config.toml
num_hidden_layers = 12
hidden_size = 320
num_attention_heads = 5
num_key_value_heads = 5
head_dim = 64
intermediate_size = 1280
vocab_size = 3324
hidden_act = "squared_relu"
norm = "layernorm"
norm_place = "pre"
norm_eps = 1e-05
positions = "rope"
rope_theta = 10000.0
rope_fraction = 0.5
qk_norm = false
attn_scale = 0.125
bias = "none"
tie_word_embeddings = false
parallel_block = false
init = "normal"
init_std_qkv = 0.0202
init_std_o = 0.00413
init_std_up = 0.0202
init_std_down = 0.00413
optimizer = "muon"
learning_rate = 0.00536
lr_mult_o = 2.0
beta1 = 0.9
lr_head = 0.00593
max_grad_norm = 0.5
warmup_steps = 200
schedule = "cos"
final_lr_fraction = 0.1
batch_tokens = 131072
max_seq_len = 512
doc_mask = false
train_tokens = 760100000
max_steps = 5800
dataset = "wikipedia_en"
Each number is 200 + 40 x the weight over its row's rms, rounded and kept within 0 to 999. Layers, rows and columns count from 0. The size before them is the row's rms in percent of the matrix's.

# layer 7 attention query, 320x320, rms 0.0323, rows 0-54, columns 0-63
071,184,137,147,201,261,173,195,202,169,164,150,125,222,205,207,306,210,234,165,227,202,200,229,125,175,160,209,179,178,197,233,173,203,203,182,242,270,176,163,228,157,146,137,179,141,224,201,155,167,243,239,213,182,179,223,166,240,159,169,230,209,134,160,193
064,167,247,193,218,229,241,223,217,206,217,205,233,198,241,296,200,199,111,205,183,181,207,218,252,215,168,170,320,235,290,211,180,106,194,232,183,182,197,213,253,183,154,194,136,232,187,248,273,205,262,171,231,203,241,174,203,180,172,162,216,194,191,212,190
060,198,238,156,234,248,231,215,296,196,181,156,198,238,225,329,244,244,223,151,212,192,234,218,196,218,195,113,264,188,304,187,161,159,205,180,173,168,190,239,205,207,151,199,152,246,285,210,178,160,216,240,245,156,230,166,201,186,140,135,203,199,166,168,159
067,193,257,268,240,222,245,132,215,222,172,182,221,242,174,293,98,154,179,211,133,181,223,196,248,182,178,195,225,240,229,215,243,146,147,247,175,164,184,284,244,269,249,185,170,243,173,256,251,243,239,207,176,213,214,180,161,166,157,183,237,176,170,192,218
068,149,183,143,195,167,236,284,246,155,203,185,251,196,182,220,231,252,233,214,275,204,162,187,167,221,232,142,185,202,282,210,156,195,185,134,220,208,228,232,165,221,105,212,206,164,195,144,199,165,152,225,224,169,239,201,256,205,225,177,109,239,189,192,126
069,203,233,187,221,241,188,185,231,226,191,148,243,258,229,276,161,172,194,151,194,184,228,234,256,227,200,198,184,176,237,205,144,167,175,219,175,164,174,247,203,225,206,195,139,168,189,253,176,255,207,205,188,210,264,175,185,191,107,186,218,186,146,195,132
073,221,271,115,184,166,211,244,195,195,185,280,155,116,192,204,230,208,145,238,222,183,171,191,245,200,275,205,221,222,160,175,240,267,195,189,156,267,217,115,131,179,206,246,262,230,247,132,134,231,199,174,223,216,168,212,215,187,245,196,152,283,251,209,168
075,236,211,181,212,175,194,117,204,206,156,181,113,204,136,174,195,259,180,150,208,202,178,311,263,230,245,140,160,215,138,204,218,248,213,153,160,203,180,192,217,182,280,213,164,204,180,205,207,204,279,280,216,223,128,242,192,246,226,181,197,219,130,251,228
076,232,197,160,204,214,192,81,221,187,197,222,221,168,220,181,190,226,167,224,177,184,227,124,235,211,155,217,155,220,204,168,228,195,305,213,146,159,153,204,184,188,174,137,163,176,160,218,183,184,145,224,232,243,184,218,133,244,63,174,223,142,140,189,144
079,220,222,248,186,198,235,209,164,185,174,250,140,183,160,181,241,220,210,171,101,125,163,197,224,168,196,261,166,222,165,175,237,204,220,159,221,249,177,236,210,242,272,138,222,235,162,254,188,218,248,229,139,207,203,217,153,204,216,172,191,218,222,208,285
082,177,165,289,182,196,171,96,147,200,222,195,139,185,200,175,181,152,218,168,149,156,217,192,174,229,211,209,186,203,166,203,196,238,228,248,235,207,138,166,206,191,233,144,177,256,172,288,129,241,131,235,194,176,268,180,118,223,106,150,192,215,195,245,210
074,176,181,281,177,222,278,201,166,206,138,250,188,167,210,205,218,146,188,227,183,189,235,157,160,129,183,304,186,170,168,197,179,301,220,219,212,199,160,232,156,202,229,226,207,297,261,181,106,239,258,194,174,254,229,157,201,203,245,212,194,211,241,244,243
089,147,215,138,231,185,176,269,173,176,191,209,246,256,162,252,227,249,130,181,204,201,188,232,223,193,224,173,274,168,164,166,176,179,209,157,171,292,253,182,231,229,176,214,187,153,193,201,257,186,160,227,199,154,225,202,243,219,283,167,147,204,171,248,189
084,231,186,127,199,143,234,147,212,206,194,190,190,141,172,130,154,234,181,246,154,153,224,153,184,251,233,180,175,257,206,131,250,189,282,189,220,202,157,181,175,162,260,175,206,153,147,208,245,221,183,245,200,240,249,252,159,204,149,152,193,223,224,258,96
081,178,124,255,157,251,246,185,122,213,187,214,108,288,184,231,122,251,290,180,182,158,262,203,231,201,183,205,181,253,148,219,248,163,276,259,219,206,151,154,198,224,176,80,253,245,222,203,210,215,214,216,190,182,221,242,145,260,115,184,135,217,178,174,173
078,202,104,264,218,221,271,199,179,211,196,168,125,168,134,201,198,147,209,137,175,273,218,162,251,165,213,195,172,220,221,233,226,191,223,127,242,183,167,179,237,225,201,106,245,161,197,227,221,265,164,205,202,220,106,223,190,252,213,233,290,176,276,148,193
079,245,242,252,218,179,170,170,210,212,200,164,124,186,191,197,197,190,155,216,126,128,221,200,160,186,153,188,204,202,251,245,260,110,236,213,264,132,174,194,239,218,207,180,216,192,131,262,255,193,148,216,178,183,233,223,145,230,96,159,234,191,232,249,197
065,183,141,241,237,251,212,178,259,212,210,212,219,216,202,209,202,171,253,177,193,257,133,190,209,194,209,205,123,236,161,214,207,253,149,197,162,204,192,234,226,193,296,188,189,171,114,189,200,207,189,230,150,182,176,231,204,182,259,140,251,215,194,191,195
084,181,228,168,152,180,161,186,171,251,208,264,213,194,265,206,174,247,205,233,181,167,246,229,161,220,183,229,158,206,174,112,206,247,273,275,219,192,228,237,188,192,201,263,197,190,256,143,209,206,229,234,221,230,152,188,201,179,178,192,232,182,185,199,238
073,275,263,237,202,215,203,145,195,214,152,195,185,173,165,119,244,204,184,266,226,192,162,188,202,149,196,160,221,260,165,195,194,264,259,146,176,218,234,173,189,168,197,243,213,204,218,174,229,225,224,285,143,213,197,122,135,149,220,245,153,192,164,295,226
070,204,256,222,210,183,171,228,258,179,205,196,128,194,183,267,130,92,212,191,247,215,183,206,197,251,229,183,216,155,162,236,195,163,164,184,244,238,229,253,187,214,227,270,214,273,194,189,215,211,206,188,179,191,239,201,197,207,237,288,218,233,231,223,197
075,237,198,255,197,213,106,193,165,164,151,250,163,245,243,237,116,192,208,249,245,225,200,220,124,161,213,251,194,197,170,231,242,218,229,188,183,265,207,178,232,208,242,218,259,168,208,213,232,167,138,172,262,226,244,200,218,198,170,186,182,181,134,238,187
076,153,188,252,201,170,214,166,168,221,205,205,201,302,242,240,150,187,169,144,103,236,201,169,230,202,220,135,194,183,231,222,261,228,180,171,147,210,174,188,265,182,208,200,261,280,155,198,121,213,163,194,211,176,255,158,208,230,280,199,154,200,199,205,155
083,163,224,152,130,200,183,195,163,178,159,264,280,216,177,321,300,206,202,196,193,216,175,193,214,249,184,218,205,88,181,194,181,314,218,183,155,200,216,195,140,188,241,192,218,221,182,236,186,203,206,126,186,234,185,267,162,176,189,187,203,215,276,166,178
079,169,178,168,217,222,218,216,226,225,227,253,219,183,198,204,291,149,152,161,206,262,214,139,181,128,224,240,178,251,209,145,307,218,157,238,212,168,233,194,186,250,234,202,254,104,155,211,194,248,147,216,223,155,220,216,231,174,176,197,254,178,167,210,282
081,100,193,206,253,245,189,179,243,157,269,177,187,235,195,238,213,242,268,159,193,200,188,223,169,172,187,227,216,231,194,181,248,159,187,207,171,238,179,289,196,217,161,230,203,195,213,158,225,182,294,173,216,217,189,217,171,229,177,191,228,200,250,167,188
078,176,162,183,190,214,235,200,196,106,188,164,198,229,204,210,200,270,204,259,187,211,228,171,154,141,195,200,210,130,254,110,193,102,170,259,237,288,172,228,185,284,246,203,164,186,220,211,239,176,190,188,211,193,265,200,89,194,173,194,159,149,220,241,260
080,193,138,187,177,164,208,161,186,233,146,167,238,305,201,209,64,159,225,206,204,182,245,174,193,176,143,225,202,289,235,179,195,192,166,133,178,212,159,201,138,229,189,236,242,182,256,209,199,214,143,256,240,173,252,139,181,216,141,158,198,226,201,230,164
076,193,189,204,127,195,199,190,152,207,217,145,154,153,211,200,230,162,215,247,244,172,89,264,201,179,304,191,140,188,164,247,147,204,178,156,277,249,152,143,210,152,248,137,214,231,226,253,165,196,147,203,201,220,169,257,192,223,208,215,120,267,211,222,243
077,195,258,254,256,157,215,170,163,213,221,237,200,173,114,183,230,324,228,211,146,182,256,214,122,283,242,206,220,242,197,211,180,190,226,201,152,143,191,210,236,232,136,203,257,196,185,239,268,187,157,254,143,208,172,169,152,177,229,281,178,205,102,196,208
086,263,206,122,214,171,241,99,104,199,226,208,215,217,243,159,202,186,164,133,160,202,218,175,146,266,122,254,229,166,174,152,303,195,209,190,265,203,152,161,181,200,216,211,236,186,200,214,322,209,159,170,161,136,208,186,162,236,266,223,254,166,220,240,149
079,211,243,159,205,197,119,240,184,263,153,219,201,133,202,161,124,196,124,230,257,196,229,257,221,206,256,194,186,282,147,157,157,136,135,286,173,171,187,229,191,211,159,232,133,263,113,196,215,216,141,167,256,199,254,239,189,186,146,154,243,183,148,210,112
078,235,233,272,178,166,113,262,200,217,152,183,218,184,193,210,259,169,257,208,216,168,223,194,233,248,212,258,205,206,150,222,244,303,117,181,150,162,201,172,188,216,260,167,249,188,217,148,233,202,127,135,175,209,208,170,174,141,160,211,193,120,198,222,282
080,135,160,164,254,187,263,242,273,239,225,178,248,163,165,143,220,225,187,197,208,180,148,169,174,252,179,128,152,221,224,168,201,174,177,195,274,178,177,201,235,230,165,252,234,194,238,243,171,185,204,162,169,162,252,261,166,211,231,244,242,247,290,216,195
075,201,170,237,191,158,157,173,191,177,216,238,180,241,220,209,171,181,296,187,246,208,128,203,173,183,173,157,177,214,158,166,267,182,229,230,198,134,209,255,237,214,223,245,253,211,231,176,289,167,209,210,198,152,139,162,296,241,256,189,180,190,160,134,222
076,244,168,200,198,210,193,284,215,179,123,171,210,231,250,212,185,244,143,154,221,237,192,151,187,111,223,180,182,233,244,150,127,201,197,216,215,225,190,171,208,196,252,168,184,260,175,252,153,323,213,194,214,166,147,113,279,226,223,185,228,277,216,125,211
078,244,159,215,149,205,167,200,186,314,225,202,196,227,218,209,165,221,282,180,155,178,174,161,259,201,240,221,161,237,213,148,175,203,195,114,259,186,187,148,186,203,213,186,160,211,210,144,200,167,189,284,238,324,220,154,238,303,194,167,187,223,201,179,169
078,106,215,182,200,246,181,189,221,246,210,195,241,238,203,178,141,225,214,269,189,242,271,249,223,160,203,198,226,135,242,253,150,197,200,236,298,188,177,193,225,210,239,269,131,152,199,205,212,125,240,152,223,236,176,191,236,234,179,231,263,184,234,138,155
073,106,276,124,197,196,205,191,163,240,214,242,158,233,257,235,116,137,194,153,200,191,215,229,189,176,312,198,232,206,140,184,156,184,161,245,269,194,236,232,190,214,179,147,259,208,207,233,194,222,210,203,133,203,240,153,213,223,160,137,188,199,218,201,201
081,137,175,168,258,248,184,210,165,188,196,177,265,189,189,165,177,223,277,249,188,186,174,203,230,204,209,146,133,174,191,291,116,250,116,223,199,201,291,253,218,203,161,156,142,237,168,190,249,231,277,202,199,246,196,200,216,187,120,257,180,231,172,201,223
074,169,300,207,212,235,243,218,200,192,234,295,222,225,220,230,208,179,192,223,170,174,229,195,151,114,121,252,223,103,154,208,155,153,259,173,247,174,130,189,147,151,214,201,172,227,173,219,235,177,229,168,238,188,219,248,218,224,191,217,246,183,298,136,250
076,179,165,210,181,248,174,115,180,182,277,150,199,184,246,191,215,184,166,246,222,150,240,188,179,148,184,194,183,225,222,181,176,146,212,146,162,201,196,208,266,212,120,237,195,164,220,209,218,190,203,263,249,276,238,143,216,192,240,179,196,222,133,197,241
081,184,217,192,221,182,198,131,259,184,192,139,178,210,258,263,168,241,240,218,259,256,133,170,248,226,245,181,152,263,201,197,104,184,167,292,190,160,216,192,228,175,210,219,278,176,185,146,229,177,238,164,195,171,196,233,130,144,215,156,200,190,228,221,191
081,192,203,238,153,216,190,175,130,183,170,250,223,165,159,191,231,212,186,224,190,126,215,265,104,159,196,215,250,217,197,144,234,134,196,236,169,257,210,169,243,190,175,170,233,179,257,200,192,265,173,285,169,186,160,174,225,209,225,197,179,231,200,287,155
079,168,179,214,248,228,156,198,148,166,190,247,277,202,272,111,178,274,196,165,286,180,206,176,207,145,151,213,219,290,215,294,195,185,108,220,145,176,266,183,202,197,255,193,163,138,256,198,211,188,230,259,255,222,217,181,177,201,239,176,88,132,145,209,222
080,237,236,151,185,239,315,172,225,176,167,221,174,161,242,235,264,193,231,193,185,211,188,211,124,170,222,207,180,217,264,171,208,243,200,234,175,148,235,212,165,221,133,195,166,148,171,250,203,131,246,222,161,188,228,225,203,182,228,235,156,258,245,242,225
076,170,203,221,194,168,127,251,201,133,222,131,160,195,213,224,241,252,208,213,257,199,246,166,92,144,113,170,136,127,183,264,249,277,230,289,188,210,197,207,141,193,203,146,175,162,154,165,260,216,210,240,223,247,223,210,189,165,184,282,194,231,185,156,178
080,233,181,169,272,200,219,263,205,182,159,183,161,210,172,161,144,173,236,161,233,141,231,210,285,240,185,242,247,175,203,175,232,257,225,185,245,223,155,258,221,231,154,226,194,174,146,153,132,121,159,159,201,254,179,210,196,196,171,240,215,180,223,155,230
079,181,117,265,213,186,148,271,179,254,250,233,172,215,228,253,240,199,154,202,198,212,243,210,214,246,228,205,273,148,127,198,72,131,188,253,245,167,169,191,240,230,217,213,237,102,257,178,226,178,128,130,186,188,151,169,253,261,218,217,177,258,221,195,227
076,128,131,139,193,232,189,233,275,239,159,198,81,238,185,157,190,205,164,218,210,253,250,101,170,180,159,206,179,199,178,176,234,157,194,191,162,232,195,174,201,169,178,223,175,176,222,245,248,165,254,160,157,172,154,263,245,161,244,161,197,221,185,213,229
080,194,199,242,133,200,236,166,152,244,95,124,180,261,184,197,185,199,195,215,194,166,128,174,257,182,180,140,162,94,223,202,207,274,184,204,217,182,215,195,138,173,225,190,121,184,190,109,201,147,169,223,185,243,206,240,217,305,222,282,230,208,241,104,170
072,238,232,228,184,270,228,167,266,222,221,223,194,241,144,217,154,166,204,167,180,199,164,266,193,196,192,146,212,165,136,161,146,219,178,184,162,183,162,171,146,207,204,251,223,137,204,229,146,209,110,155,195,187,239,198,154,224,220,273,180,227,251,153,255
077,210,185,213,221,95,204,224,203,179,169,161,199,235,145,161,167,158,164,223,182,155,168,132,207,204,152,228,257,154,198,269,264,264,183,187,261,149,286,164,262,197,160,193,251,183,259,196,137,262,176,292,207,174,198,230,155,66,163,222,243,163,182,178,133
078,195,237,81,239,160,170,185,207,255,208,222,119,202,224,220,139,114,193,155,97,237,192,261,239,203,263,235,204,168,118,248,152,241,239,273,166,194,248,183,265,151,199,162,196,233,235,269,177,115,235,166,217,158,161,220,205,242,240,232,258,187,220,203,181
080,253,193,122,185,131,207,157,276,205,255,210,261,199,154,250,203,230,220,148,179,196,192,242,185,195,220,207,232,187,156,151,175,233,142,207,219,148,201,169,202,256,206,219,280,188,123,212,92,155,185,262,213,242,205,112,275,282,224,262,174,265,184,146,183
# layer 7 attention key, 320x320, rms 0.0326, rows 0-53, columns 0-63
065,216,171,167,197,159,161,198,228,241,246,207,210,186,252,187,164,174,157,155,129,187,157,162,153,195,245,156,179,184,230,187,149,185,241,122,229,196,185,180,194,224,268,150,230,172,214,217,229,197,111,193,238,262,243,214,223,264,112,173,178,141,253,185,155
060,202,190,117,246,208,164,198,212,219,196,163,228,239,230,145,203,130,160,133,175,163,187,165,275,241,241,228,209,165,193,207,195,171,274,208,291,219,221,154,242,175,195,204,224,197,85,233,220,281,238,220,215,207,141,219,211,166,266,182,210,193,145,247,272
069,282,172,73,259,190,109,192,271,192,145,195,209,215,188,160,138,172,130,163,186,161,220,196,265,230,176,188,252,143,202,187,191,142,211,202,213,244,213,149,211,229,155,161,216,181,116,236,214,235,188,246,195,154,212,240,232,100,245,222,223,229,133,195,181
058,215,218,231,216,215,276,202,175,189,173,162,189,210,188,232,233,146,204,269,226,148,224,308,218,185,259,228,218,248,136,145,194,212,183,266,212,178,234,185,217,223,161,236,187,257,198,216,217,158,240,149,195,210,170,216,195,180,299,205,150,258,199,243,235
076,201,202,148,229,227,103,165,194,245,219,230,269,230,199,186,125,209,178,125,193,192,209,218,274,229,200,257,262,223,75,201,125,238,229,140,204,203,153,202,132,262,207,226,220,170,210,162,208,219,173,220,240,130,226,185,127,140,191,299,217,188,204,209,200
075,223,212,151,267,193,159,170,255,224,165,170,195,252,180,183,203,80,186,191,216,129,202,166,282,180,177,163,222,153,218,203,217,138,131,168,198,266,269,215,240,158,103,238,153,239,170,221,183,241,218,209,195,163,209,193,225,100,248,194,237,246,140,220,232
084,239,206,181,181,184,218,217,226,167,137,147,179,157,197,201,172,233,150,210,184,216,197,182,171,236,176,180,153,208,240,186,215,165,230,247,191,238,204,136,242,223,180,122,219,234,180,236,205,206,253,290,194,253,219,246,163,175,210,191,223,208,184,170,281
073,193,228,182,211,189,185,62,179,233,214,201,198,160,194,247,158,196,191,213,206,201,223,130,138,238,210,278,162,179,121,229,202,220,234,230,191,225,172,180,150,162,173,154,152,300,197,192,190,129,161,181,255,179,172,217,202,155,210,215,192,225,246,199,227
098,201,197,276,156,127,269,195,134,196,322,152,89,196,239,245,197,202,255,178,167,174,207,153,141,156,194,162,140,247,236,201,276,186,194,242,231,169,171,153,197,136,165,229,230,192,270,221,194,206,193,198,145,196,153,194,257,299,200,130,191,213,215,138,237
074,223,111,276,195,185,189,241,208,179,261,245,201,226,170,249,184,267,210,195,201,245,157,191,210,268,198,219,144,217,208,199,212,202,216,231,161,129,193,220,115,224,209,181,260,153,273,186,231,206,188,204,217,265,187,205,236,250,166,145,128,207,286,148,291
095,226,131,207,177,203,269,236,142,253,196,167,136,182,163,178,285,188,307,176,187,181,211,153,163,189,222,155,162,216,182,209,256,262,221,179,168,151,191,173,167,172,258,145,240,193,193,215,280,184,180,112,170,221,167,204,256,193,212,135,216,194,215,194,233
082,253,263,137,184,187,153,203,265,210,201,188,274,169,151,198,214,177,154,152,179,214,202,210,234,202,249,163,171,220,210,184,186,237,226,285,217,240,214,224,195,199,224,175,134,221,242,198,174,238,227,225,165,223,229,235,218,142,260,165,169,231,203,168,215
073,191,224,202,70,141,193,231,232,158,292,204,144,187,217,266,190,230,165,188,185,166,211,200,211,117,209,193,231,113,214,261,258,199,225,197,123,194,198,156,148,220,243,191,201,282,276,184,217,207,168,185,196,241,232,220,169,210,209,157,211,230,211,152,260
095,221,142,238,198,172,199,229,119,240,245,199,174,205,206,228,222,189,213,200,181,169,224,203,158,168,177,244,160,227,212,185,228,169,183,251,242,204,192,167,179,163,213,193,232,209,222,281,254,159,201,245,153,253,196,187,232,311,158,164,174,253,208,180,207
083,181,175,231,227,205,223,185,204,176,276,219,234,187,246,180,177,186,159,258,194,172,249,159,157,159,212,185,193,177,196,258,214,229,151,216,195,143,270,188,217,166,183,206,242,249,182,223,180,135,160,215,176,184,199,217,228,246,189,160,269,291,200,262,166
093,194,245,147,186,180,116,164,228,176,107,196,267,177,193,213,131,224,99,158,204,268,148,197,285,216,286,242,211,149,192,190,156,237,188,191,168,274,168,166,190,265,199,164,214,226,170,136,195,255,195,191,250,210,263,203,130,143,162,226,201,210,264,318,217
094,195,205,197,154,222,140,173,109,245,204,222,183,202,216,163,222,224,178,242,151,200,186,215,176,119,123,232,166,238,172,156,200,267,214,263,209,190,234,206,193,144,191,213,161,266,190,191,250,193,174,257,193,224,246,206,225,215,207,128,241,243,139,223,190
099,196,221,213,223,211,140,232,276,232,166,268,211,220,180,175,132,185,181,225,186,180,133,191,270,192,232,197,177,215,172,210,159,235,187,188,140,220,231,259,153,200,200,196,211,200,178,184,186,223,201,259,204,225,170,190,168,162,247,216,156,211,227,235,170
082,175,191,170,134,163,211,199,249,212,215,198,189,208,240,182,217,176,245,234,205,150,217,158,230,178,150,180,117,195,168,197,176,205,131,228,171,297,161,170,179,199,160,264,214,255,274,220,154,133,234,174,190,214,199,219,177,177,219,186,216,200,201,152,186
090,186,222,133,260,219,167,209,248,185,138,226,177,269,197,180,232,162,265,144,196,228,184,216,262,216,251,219,231,240,233,138,218,248,186,139,159,204,195,204,220,230,206,167,223,194,168,220,151,198,222,205,223,243,177,202,231,177,260,225,221,235,237,172,142
086,241,172,257,156,236,243,142,143,185,242,218,206,194,163,165,206,219,205,217,171,261,167,181,114,159,262,215,224,250,186,164,207,223,237,270,221,170,168,142,168,197,251,162,202,237,254,260,201,173,190,263,197,291,180,213,272,309,167,166,186,139,206,155,204
076,204,200,221,190,219,199,157,203,211,164,108,150,195,281,219,186,181,179,182,230,194,223,224,175,103,184,247,187,291,251,267,252,179,212,230,214,168,218,192,198,223,159,221,285,141,218,141,205,256,154,204,207,182,131,225,251,163,146,216,139,170,164,208,229
079,141,214,207,172,230,103,160,258,160,183,270,330,212,183,174,198,182,166,158,190,145,160,220,262,249,243,200,172,249,208,136,118,185,199,179,269,224,197,212,160,215,177,161,154,274,205,241,154,192,162,176,203,181,208,213,156,150,188,209,189,163,223,197,245
078,192,173,185,178,156,191,237,236,255,177,268,185,157,256,181,238,253,220,242,255,139,250,148,134,168,247,187,221,178,204,215,235,183,227,165,184,252,227,205,251,266,284,250,234,134,127,181,181,231,158,134,238,246,213,237,180,245,168,161,182,131,154,269,275
081,282,237,190,128,166,185,256,139,165,144,256,205,191,194,205,227,138,117,150,253,195,215,234,259,204,211,215,289,151,201,183,144,213,288,239,260,252,220,200,152,304,162,166,213,246,171,216,147,237,243,139,239,190,257,199,119,240,256,187,242,139,213,157,150
080,119,200,231,226,162,231,164,192,250,202,232,215,228,301,241,173,103,195,232,228,170,190,195,267,131,143,160,211,165,230,178,174,169,142,226,169,150,215,154,202,201,166,222,154,276,185,202,150,253,244,222,177,137,207,236,186,166,254,228,266,278,284,130,222
082,160,188,208,195,184,113,180,192,214,212,171,169,178,184,252,137,192,170,163,245,182,193,154,214,215,163,221,193,169,166,253,175,293,143,115,170,204,200,275,148,240,150,137,149,197,147,134,196,167,119,167,187,215,136,195,253,181,226,235,226,194,234,186,213
074,188,158,173,179,237,135,205,208,220,257,244,238,275,252,233,265,217,215,180,187,201,193,260,140,211,191,238,163,186,179,293,126,237,215,267,195,133,185,160,198,255,199,176,186,222,189,230,190,226,209,166,202,211,109,248,237,209,201,197,270,220,293,137,220
079,243,202,156,244,136,205,240,197,176,210,138,209,220,206,183,280,129,136,180,191,214,211,203,195,249,149,127,220,170,274,229,209,196,169,227,264,186,151,201,216,192,131,228,136,118,122,187,162,273,186,188,243,144,245,210,184,129,158,208,251,215,175,193,217
077,181,123,155,168,234,161,190,226,217,188,189,176,231,172,210,201,70,151,194,213,262,143,179,259,188,171,161,227,164,157,165,209,242,166,181,200,154,220,201,192,202,182,184,235,150,206,219,234,248,163,207,125,159,188,179,207,209,202,200,181,120,205,217,217
084,170,203,176,203,170,254,215,259,180,184,196,266,250,215,206,249,166,164,251,237,269,190,127,163,227,188,174,222,194,267,215,194,260,131,143,217,227,227,250,260,202,197,145,247,223,137,285,177,169,219,207,264,205,194,220,182,172,191,195,241,204,176,233,93
082,131,181,147,249,214,231,244,168,197,245,184,213,265,221,198,166,139,159,220,178,200,223,243,174,268,169,200,196,203,160,263,188,194,225,221,231,253,159,233,175,203,256,180,172,200,308,228,130,277,232,237,238,197,233,243,168,149,192,189,194,231,278,139,234
078,181,137,216,149,200,186,178,219,215,261,192,187,181,228,186,190,242,211,165,198,220,203,87,218,192,267,222,210,201,186,141,272,174,281,294,241,239,249,174,189,177,186,221,164,211,137,253,164,238,233,282,143,217,196,249,212,174,243,182,170,235,181,220,160
078,252,283,174,220,194,203,203,60,108,164,243,150,180,161,149,259,170,213,223,173,202,244,213,188,200,157,186,240,240,182,196,217,161,255,208,218,246,119,190,240,221,176,161,150,154,255,242,213,211,144,194,164,184,194,164,207,188,204,192,132,179,182,228,247
075,202,192,173,215,207,250,163,246,176,230,178,167,205,213,196,164,181,228,193,215,122,198,182,229,182,164,219,169,253,175,275,125,169,199,191,209,125,196,261,215,245,179,272,129,246,246,198,204,194,279,205,122,201,136,284,171,262,218,204,217,117,252,217,244
079,252,183,224,130,204,199,203,203,222,269,263,172,164,219,212,186,234,204,141,189,174,225,210,187,163,294,242,190,226,192,215,267,156,185,197,187,257,156,145,196,223,114,233,240,110,215,120,209,139,109,197,172,175,216,237,172,216,147,208,175,236,165,282,219
078,218,199,255,143,166,266,164,239,166,209,225,249,217,209,287,220,191,253,181,196,275,184,210,163,243,213,143,139,173,178,253,260,167,200,231,149,225,255,211,238,205,217,152,160,235,245,220,158,192,205,248,165,261,165,216,192,174,221,210,178,128,181,233,128
077,172,159,237,180,162,166,209,149,258,174,171,168,185,216,178,265,169,160,205,217,280,158,204,196,230,187,189,208,177,145,226,218,227,141,237,221,174,218,167,214,163,162,181,134,304,240,152,262,231,260,176,167,213,150,194,168,245,189,237,188,237,234,163,214
077,254,237,348,180,223,232,254,244,259,253,208,244,179,154,203,235,238,214,199,137,211,211,179,209,187,224,149,130,246,165,158,216,213,228,243,174,176,140,227,144,178,302,219,217,188,238,226,210,164,222,113,237,131,161,211,194,246,227,216,254,175,165,215,192
077,171,231,158,202,170,214,262,176,226,286,221,175,195,180,246,201,148,126,202,185,196,229,149,220,174,169,183,237,203,145,263,210,180,238,333,193,110,186,153,207,212,160,212,245,224,281,249,212,185,185,169,285,236,186,209,183,142,197,159,218,199,175,247,167
076,300,111,161,176,249,161,235,194,235,223,136,222,158,171,219,243,211,166,176,193,144,231,150,227,269,200,182,221,162,196,167,213,205,199,233,175,222,196,181,220,203,182,279,190,144,196,202,132,216,170,154,220,235,206,221,273,262,207,165,206,248,196,193,242
081,238,243,276,233,176,183,139,190,233,201,187,179,203,220,200,246,197,233,242,230,240,214,131,207,245,226,189,154,208,139,214,246,248,195,184,182,246,188,197,123,223,161,230,183,174,173,261,268,166,140,180,119,196,193,230,228,202,143,210,231,189,188,218,149
080,160,218,249,206,268,183,227,199,210,127,189,171,149,126,162,174,248,275,156,204,187,223,173,262,227,260,246,169,238,170,208,154,260,172,269,206,248,144,238,210,185,191,128,223,154,251,150,159,209,189,162,160,159,201,234,214,205,257,217,241,253,208,204,239
082,259,138,182,205,152,172,192,147,121,190,206,126,185,218,229,198,162,223,259,169,238,113,161,182,199,190,198,172,267,280,244,219,162,189,148,236,249,224,213,191,227,222,182,183,156,192,199,214,211,209,101,210,224,228,172,221,267,109,202,162,175,195,154,235
080,219,165,263,179,212,157,170,187,248,203,150,159,192,208,211,193,137,194,216,203,129,186,165,203,182,164,224,123,182,226,93,270,171,230,217,202,144,202,165,230,185,166,257,230,225,128,250,289,196,237,209,153,209,179,202,198,209,195,201,288,260,186,150,248
080,275,214,201,161,205,173,215,194,209,195,243,208,249,207,186,218,204,201,127,206,179,219,174,154,149,146,219,220,235,154,196,137,233,225,211,207,242,124,211,260,249,235,220,180,146,183,227,223,205,202,129,240,190,230,112,169,311,242,170,166,240,202,199,210
078,239,257,259,232,218,179,211,214,190,208,196,232,265,295,187,217,207,240,195,195,188,176,199,206,194,241,246,221,136,179,252,240,220,165,200,148,325,233,163,208,211,191,243,203,188,105,157,129,214,242,199,184,232,185,222,230,97,194,250,206,223,142,157,169
080,171,194,277,197,190,183,168,182,190,176,210,229,248,230,229,208,178,228,163,240,226,207,113,145,221,215,217,296,181,179,240,183,131,171,230,187,261,202,175,174,242,199,214,291,263,266,211,166,135,169,208,151,187,248,154,156,136,181,237,191,260,172,200,218
075,229,135,198,175,178,215,207,138,140,247,164,134,181,230,140,193,217,238,161,222,194,210,213,187,159,182,181,109,240,257,234,157,133,191,260,208,218,167,182,147,256,209,163,174,270,240,232,233,181,322,123,206,251,177,225,146,192,160,199,224,183,216,189,255
076,217,235,215,253,163,161,183,235,195,293,219,259,196,242,161,183,186,180,187,191,182,226,243,263,215,181,201,171,162,182,285,171,236,164,168,205,209,206,280,269,198,221,209,228,207,214,192,272,184,229,261,210,171,265,206,247,271,223,122,179,172,154,136,239
080,174,174,183,194,168,165,152,154,227,209,178,193,193,206,203,136,180,203,234,187,131,269,176,199,223,193,220,246,201,101,225,222,201,190,284,189,241,230,172,263,200,236,178,267,206,138,241,221,245,179,215,263,218,165,210,190,213,99,163,232,221,182,213,195
070,246,166,131,217,209,177,202,156,262,167,199,246,142,215,236,199,272,199,235,245,233,268,122,201,197,296,198,159,193,305,252,183,163,199,170,228,234,239,213,208,191,210,112,161,280,183,166,220,207,178,231,216,202,164,262,190,225,231,179,233,219,190,163,97
077,213,200,148,106,242,204,162,215,212,217,268,204,203,195,221,162,200,186,176,256,200,222,283,220,220,274,200,185,227,154,161,173,162,173,178,187,218,232,173,253,261,234,203,169,242,152,184,209,169,266,217,175,249,222,183,200,199,213,276,207,103,194,128,175
079,201,204,200,253,158,232,165,256,203,184,225,290,171,191,195,186,282,224,160,173,256,249,164,260,194,227,178,219,232,233,190,163,227,212,209,207,247,134,161,241,206,208,130,252,202,238,232,288,260,221,167,147,246,81,262,211,172,150,163,196,243,177,142,210